config.yaml
d_mlp: 192
qk_norm: true
attn_scale: 0.177
tie_embeddings: false
parallel_block: false
init: "normal"
init_std_up: 0.0563
beta1: 0.95
schedule: "wsd"
decay_shape: "linear"
final_lr_fraction: 0.1
doc_mask: false
train_tokens: 98460000
Each number is 500 + 50 x the weight over its row's rms, rounded and kept within 0 to 999. Layers, rows and columns count from 0. Numbers have three digits each. The size before them is the row's rms in percent of the matrix's.

# layer 2 MLP up, 192x64, rms 0.456, rows 154-191, columns 0-63
106:495467500507539453444619521531486448429600632509447524473533439530530549488505506463473441424571519561481438566499436435479471532571467522432521416608469445464446537481483490507448517540525456
091:457543464474547526537543445477530455511487452483539570564463585554482506534509486430409508462493545520546551510429489406401523616571471530506567619521489464475472516518572515417519438525455586
100:551536383496510468463630454525422591492492506553518488473550536424504442494478501513492458582483441507589457356486500482575402513491482461497451545481526555530454491475551526495482564480563447
092:499520507457409547466474528453525467542507516556499531519398545451506595598458508451525456526503507462621526559526558449447459487472482572549434479555543470488646436505547496409522513442496546
098:558515447484483496499549428549510504596441554523505518479522510554606508598539462454489431509609466508459416556528497598483488453503439464414410430504476464478565471503446496508513475403487586
098:476447493558456521488526460533559502418423565497419511589523449467358472580524484585541492501446549543476588414516504548474531452466542518404569515552521545488434483526508520513512444517403491
089:483508557506494527425536415426546420447455484498514491538493543502541534469511471547582517470420493499445519518567504460499559562507429478591428388386544609476471427483514520548505447543544574
095:554422515483559502589485536482560553443486449539551544526492576466502467460546466455504558460440461523520551451513444468533591449590430408523497513509450543478414537489579405491441540405476431
099:632475544549485579542420519474605473522549539516489510483471506641458519543485554503480591460535549510547419561462431484476519464579497572518476520557517465588418480538501434517487539472479527
091:551539571462566553411449577436460527464466531483501571516447537447522517452490398610459480554473502524480476474463576467570529450496466558531459493492513473613440502418467411516491468502527395
100:525501468550499507410523540467513395513487574550576595600473507474533594403538458479558466616546492514622506509535471515483486497511469456502497503460567522494460575541451604497545464546489478
120:414598473440436545498464492440566433420549463536505377521441394470541459522537484499487505508488403508545550591501467536472506460421504440573419473529561474537508572532487477518526544474533548
091:485530486562532465513480498509521546346506453455480481469461582528529540502555524464485371466456468575474545500493471546546441535493420479525540565518489504366467473557572488390439512576498529
099:458463472465508482497605449520467456583479494538493506543603599522469451449508589516531515512576566470454534444547535535559458552404562431502527416410562559515501463442526460547469410527484503
086:516512411528475517474501447427479506470502541447595463409514573516477571563463484440395517373473496531563442532434437512525513479559575550430525518493467426519482434601526469424470489474478489
092:485478535546534457573446518522358423484471471489458459617504530447424488613575498493480559550479485462479576528597468471495424481545513522469512533585523498469541476590445454481505508571540466
094:519474375474435480470546539462579522575664545623511505567507485482462559399484441496513520528500531507532564425552458507498466511568576477463518487480536565543554452517549514486500449528502491
096:444496476460612473433525556578507427467437509386501555473420507493453512490574526472567416491472507485480456488448502474574480370496492522503505553559553561461494509641522477513459458484465533
107:467460471408581499462429479567552573546526514449459536489495649505475561470531476511501471536492467563502563573520491469527513550484533461438491381546500396377495471508546583484484510555505522
106:477585518469493451511398455453486534562480482483504523510448475435477467607524481478492474449423422508506521430549601388491472591503460512574463490523486469544521444485509604534550393411498512
089:516521446485499390463562558522526543395487501477455515383540525517425539555534457481493609491493516517539525486450385482549573511577572474476484505522443421458489515566513509427481519583427547
094:543527465509495617472437433516504510452522456465531504548546410490418595493482428554576478520435504433495461479516452579502534525470415642494586471532542486489537536452513429525530524566487568
097:525487532515479560537447469537496512373587501491466461542513513511407523525567499515505607587444579483550543540390566534509579449480470506542522532438518562506541485563569608541550516501452471
092:496454530522540425480403425504622480479452460396570577476558482496489486490470498449513474577502496560463480487490563531501560528572478538500562505406469472600517480472407495533603571461521453
093:587596481563513540595524496513505455496567538520495509498512446431508593431609515434556479515509475502457534510495398534493513552519592510500598387513440538477466516446435490564567541507453521
098:532478479450470432433442573591463530549436501465509608521499521502473421516421487546579514618480533481491487473453512447469558439493515577457510587485632590495467510502523429547510535469521517
093:450540514494444561464543592446493484506473620487592538458455438467524366469516447502503583538483508526451508504448459543575430487546452494499444631511511571523487526430491484497569503545452449
135:459540461521448553372432456532544479460472494597539496554527524453529586564560465532435486530442496516483585494545464500431545455498469545502413563488573532483494529496452543463634420474515559
099:532600509444483488572462458506447506477380535428520432474525491562515469553571548437529492425456468545378530505542559486575367541514483564475481567515508465493497495483424500437499499426548496
095:512522434575447466524450461569511544550504554554542627457443598562538507515469487538484478557468499546598546507590498544475442402536515492472499472516449565501479602478460497565598476482433489
099:416495497517473494568555444543420481593547565519489448564543514577546549508417548392581419575471587533452457433503472476482494544508513434473445475516546525520501462455553399458514477559532482
110:446523493478521379460572489594538581483472412437451485471462527505543516539397431494539463489428410464407522404440435528495538555426553495428462499502518500475495467513516441509441508561533463
104:576610473480491494446554563429421446472558527579467536433511505545506529431524592524509449386525476522514555511548595481419527527471449530598544492449470486526482487612444520491493519466470543
099:512449569497519529574429494494596510477469484508521515438517557525571538514600460390543418427552418475515570624531462583496499483508470522549573478507521457512528519537453534538473550390519535
103:529560555411439466466428500561468499545476432508522572472413403531530515437545493516496501421497555454515474597376481490490559492423478564489481473375437421520577517510478502498472468464496525
095:570516375571484551441450538608448476522459442501411508626478525475500543533509443514412477505523485374521521461547520512511515533488509562514502546470446568535550515409493554567501455522514446
098:455507627477495518488459497512524539527475480468560511461547530510560472586434409424441550539613506519488470449494463464434605471574535456573396543544466560431478446467462450531462540473519524
090:447508473518537626447550513478554544534472479507449387539500470544526494462552502462414567556571511559437525530484493600494563488479556434467502557549499459565473436459439496472511421597418460
# layer 2 MLP down (transposed), 192x64, rms 0.423, rows 154-191, columns 0-63
101:476441470481487549416454555505540502475526524527449401418538554554478521511558499414510478530545445558427456478483509521565501578548622488449492487509427470500560511577448466544582487569383536
099:591559506552556525543459509552556441389449483465633470562512558501530537480392549430464538488463459552513545492509537493556478412487508489528491483455515536491564572477494539577501368484492531
098:416500507424478501515479518466581449517484550480483486525402452513518551561496532520479614540519379482352487616413439513471526491511453542435514491497580518498544467502489453513520526505586453
092:453499488509488446463567482475493612515439547487491441519495570458521467602570503512524576469469447409395507556565505604447527565595469495537518473504528493473507527609446502438571499580487496
094:438581436602415509505475505471492541525603518511492553496472447568582503481466483463603489522463592468470633559511541455492467556501532493470570532513440592452407506492537537507519497533553468
104:492472488406428415509561425513478478561493547488444425470429486495530444459562486422533438478510486486589440494476539586464466559481558414489533497525460393544429532381491472517504499446438462
093:502539469541408509580490406589528435536539510483512533498509492484519508477494505510517387490481411451610518525480449517511547444455458502517548481499459472534557439505477422416568603464422382
100:562444499468538472516526479580416515534499485572501553488482556518488465487525510505429561478621499598509642517493500557505515405538415492463451510548417546520453524541438465484442395459484452
096:520579546518479516481565482441503518518548560587506484453499516530535492458463438532480557471584430612407535511429474529482411417493536544548457445486537553588473432584537514512485533520380468
105:525495428544512436517618460551508567460519510439539486424404509440457553553529522466623498441453475432494512559444474560536510591511518416531559507507492452504550520463581484429474523506465595
094:513587546368544527552531484516532480462491512525437442454499448522495393519610595548491541502453439605474440483462462469515486445477523575458443534481526502532535437527586411499508509565549528
117:485499469435459478454538519438472452501566515463496387478423405489493523510496434419507455531550463547533489509540432514502490562472497450496474531589495506485555534503530507607389678519504474
093:501542563500476553461529502499454449591511551466464486596545431441539519544425508563550526579417524371483608529580516473508462558479469534514499436483561466545489532471496432501519515492380554
099:449484520404460541485466476448478560515457439540556520467583523562420505513532521458513563513503616442435470462502537505511393541533554541525558525426572484540512550395580540467557433578499474
087:502447543443481542524599497530393542469485437495449471533587421533469433463525541503464499511417586436578503446547486550510375487462489586560484465596562488480475491416510451526474471472507532
098:489546486518512454554499509466480476500436563519592543507476492554413530536555561500483586540499559518514493468561527418383486393541533435453504464516408518519402478404472442432426482476534432
098:453487450501522467466569509431547551397539463472546485504440455539526491527477617515534576488503465509506469470453433490437558541462549462502622539465510497607500557490547518542564605408455437
095:463497440490484452526439549511485355513560504373511513596500482428443494477506522464603457495545515517492488395551566456527492520519477543479483504521463487533541487560445458504578494401389449
112:488494558489450494501606509508353483494526540476551533509460545504521492471587478499468484537457494458500424564506412512520472505553473483359547479497538411441503486477476525367498550393484550
110:523472553522549416594508426429445588526563496427550503462477501522483475559477560421481492486479474504521561414498445507554547541585464489527506495544490478521412422361529597481509513561537468
085:498396512514458599505491504511478516566558554563520466531456545464580429470441572498561433560507482483516528530473590514499405443386495536502487524501570562566495467426458500561576486431553443
084:616470408492454550484476493563426505550457479505453476445571509533432542497581498620574426542494427487511504461509549512578460569519483489615480473500465428465492496516589472441453445511461525
098:532494493604517472526493562505385552413522475425467504519501504493462562539567429463555451573479449504549567435491552578523592440490510478557473482470381498465551522501476499530514387545528430
091:463442523550433492555578569457487412448510446519549537534412529492548515503581457508442568433407484493592503509551443491515558501452421470455538559480513412513485526457487521586415413505552475
092:476396554512511456514543466544532544514545485495480488558464548536452521468519450507545511603485465532535416482544477526596525545515526608412507446506416449432526530559392461446440594540423481
102:456490552484445390520456488514498529422533476538531559460504526515435567512519568459547502433543429472491443537418469430515499523486510576591578543506505626441541545427503592548426452465541488
085:548438541460464405566545461522395388458546437517527499457480439466513507481377466450519469501540534487480572531530497521501549404510462503462482581560436568594529395479525541481517493460472519
120:544534480488423548420523533476440511475538464448517588527553410413416525484541413566523597447449476416519416604555534507518497521543495499529458468536564557441548466484456466515519585497472459
094:418414532524595479500472520584521510566487510478506565534537435438544486500537476485574427534457457489531477481533478447516567593541515416534504542531547424537541554523438380591540467451517585
094:355441550522575464536489474461539542537490464583484558453436487436542467535500407559526470517522451614474471574529518583479444495435498562467480484502582472578450580451490532529522537552473517
104:534430542508553569456523546537580509490473536500500505620501474491488522501466555401523535537484430484419422432555451518431524473474543410584550541436423510524592505535419526498522557561567534
107:566516548443471457428440522493379534509444454439497489427475440496508544443458451510462535586488378529450529463447489565429519429510514514402392462509515524509491562535454465590541544510531511
101:541425552524472518557417505489573560553494435407567570557473518397528487475519426494491534446477559536470415542541507461565537519439486435463378427535546564496502511503515513468579503491584528
095:492449556470522525508520504513468504445474588507552472502539520523527508567585475479446507518556537462503518499368539538488527519450452492569610596575505549540546554459509460596479655458440512
104:568436448459487528554542549581488512553516447494526491551463489470548606455479494446499501495445507425526492564447463542579487389533471481331510468541531409556584476525476511577515535488501519
097:438623525545491410502551523484569454542447537468546478446552535480459525458441532430507524467459536505454520506523530449603465559391461587569495461435602474495562462524492492504466547545414542
097:510471592513445425563454467431464507475491441427493453506423473509477517410481466364459517511422555534596508434558535599496466407471565493512478537498545544511539493491509492492423432436547477
089:475576576487550503516504462456607433436472444504485544458428537539452475507484484598465534586528464497553434537487511476522416547499511588539571464513513563551474459500575530628502584496520580
# layer 2 MLP gate, 192x64, rms 0.439, rows 155-191, columns 0-63
103:396442497423527499589430538442516532455537544536432462472467482395484467522535475561545463428529477406550490530506541566452477580516499554414547549492546466467494396412496546508513573496554526
104:478547461502403546537542495506448422476569590474564416596548541575488487540534500458509463537564474512587490600545483427432580488381519515528496530497507436557484418510554480453508479482540508
098:619510529481567571497468534518517452514580537456424454492494462444513469478512505599520505535479495596473438423471451626526548430473562464532559510437469571478421487468509472546566444463539572
107:491559505549468522415495511561487447425508491509577465479469457505490451511495453579511621481472561496413567627527467513417451437504585495423473549580444547513501467494481543606554534523501525
097:566499505566425541547422528515526586501515531442589519441487455493568470470589598512487506443454521471472402484496557528480439547474557513500514526550565537521506612520436521586530476375517503
094:511428492488455498470532581472513394631512481414463445571486517493498502444524511489464429565522471460583530549579507510441426584476477480554411449514421528526567549521484590484541528472562478
096:571472416498455525518488486535489518453526488537479571517468578573428412543534467510447509555537418465472489438577351536403503503493427480564502441488502458503555433545445556496519397473470495
095:513409569424500494481593520536508547465469497505446426573499451450518585484514503526379444611485528514541446526515502469497477530486476454430504565432462470398438492443510499491579400550558481
093:493589439451494482466495465531490575456551480427511486443524399515464493496483464450538458424452503390644546536526504512513542489409539593515565526485532386505535531476485475519482460451517597
113:495542427532517386444507460420559440443460641493529518516513487464479578524456495522501537501463492429451456533536472466483487429459522405499556513492512494466535448545457627442604543467538552
113:505485448563530528535484485534412491473496602569550456441434500470488566509435473586432512571515593511527460445484497532454490551433490443463502565525394552458524457513452425577544484454580588
094:513575424507562442550538486508468477380460548466520550384485509631483474530505482509419446452484468537466505569430436519567487498592502475523510572453447529466436507507520523391452548476504536
097:451434523486471497588538434546452522530499530544553529485631588582491424541480574424482444472513561492425364464544515515492524477475506424476557511476505513416510403434485491536531472492475461
097:534552496527517536403554551462563521570405506446528546487443485497517500499507496427515496530487507429633444581451471552446527574472545499558521527396557483515503540468447423459527452624469478
108:495602456530499543502454496571549458485463604512543499544541612504428446530472474512491474431538542538528500426441470457418550499544525448494496516598426579521453531512432546443491546377495449
094:431480499472370536508504450479433413445560487474471476509547450595517522553461520436508428505544567489507565482501522373469446472446478546464495515414609532483475486421539434460521520516584519
102:596557477508471515535470547476435629474536539572489552425546518546521555514544529522433451450557421497475605605477471495502531503448526449465515594517502433569447480485487482414443496577473477
085:569465429465634470499570471554382499415563512490520542481549516614547516530546510437464573485558536502504465532494559578473539475508508411475439564420451455504552475528461519505560479457491460
107:516481614473506453538543473500516521531478503469515576514468491501443535546542577417488483468536559493538623438465505419507484462504412435427456505487520451529404570461477580564615484488575451
093:499573485573466555520474518557597549530562478379484423473504534569511508581517569477479574442443497515491488484556426540408561561468475601510528576581509481559529492521461484572514549480559522
092:530477453541296497572466527532522503515513480532486521512489471490535566506554494529522492552429589487520556483412467536462448530441571513484503492513383555591440533556435553535511473455544469
101:584479499491452509604465496496497513459446439473545563579560623502411523504543477499469472432496472394557531499466529561414468587486466530456509562466361489473456524509492505546527459501580501
106:517541511528553549422458503496531474531427547501441487470451520536567526471427518492522453475528432548492495493414447443456478553533455496520447470534481498454447432453440475415639420360537430
097:549581458484515554552508488488444421553466576502403470542498422534546553489511524508488471439497483487423568531516544503464454551399487467608531510501535570401599536470477489586588532523563479
105:604550509568542543441528471468443544520461485549508461518529501530529542485409593520473421437522484502505487469435570418520498530559554430522601496574510548506558451402575542547497511401566494
089:476526563452541493519487414489422558449515391525518479533585524536514523416520533519448444549554457437496495541564552450499605445476543421569559547460515450604542466512575490518534465462510587
127:564551551522469550447623682476519514546451494480518550502545513503472529532505441484452488499564484475558405592576479469519473495499520374440516487554487509488564481532451567517494437502503464
093:513551449436487492491559460389428569468520567398463410526487550575508529561505542393507494462409493490468453573490428533534457551542553526472438543478476450428545473526500463528516532396485461
088:499505446459481492458430504602588548460464545473517535405461511562580544518485452536503420447453513512607517445624533564441493447560450526477504536470369575487464530541491525483508498454520521
100:558527488466459475474570597459495479461515544553442445590484568508565489487560552482570461506523484462490478434576426411535457560561539379463500615504524549571524587491460529491526471551507537
117:530421516601463540536526516488524490495520578600603554505594498542496515463537519577541510531525566459444469472565479531422431526463416487563576619482534523478512538441462589496461450491528477
099:487580490459467486453562549555504488431482545513436520512529422521485493438417579498506543464587474382501457467477589503409495566498492538610519550486520517577565439415418451471471481523539467
101:537464521542369447436471493468462539598561461550466590507489552532500419462518409497519559535523480424543490427577542573448464565420480413495511512454499530531489426520450515478538516500594525
103:488491441526475491583477489517526435481497568519617492490614521431548480579557514423423411521513451459470455505463510596474519542494532343470483472548545554512474495549422476514531426499492493
102:546457471506495536458506515515436543557466540495545579490538493521503562516581342528477465509545586340491553466506438570478471465496433553495491472555511534532536536463393535506499516532550584
094:624503548424533474455551503442533460494375526454433479496502549476571471454503554450479447491581524557473595501561501459449433460507566449579528538458480492470622567469520501456469485445509468
098:488524439603459584424578572466570536495384474451493423533566474505555579503513591504479512479444474516432447533492514445445470408544529407469504565521521439512483438530469493533515431511493546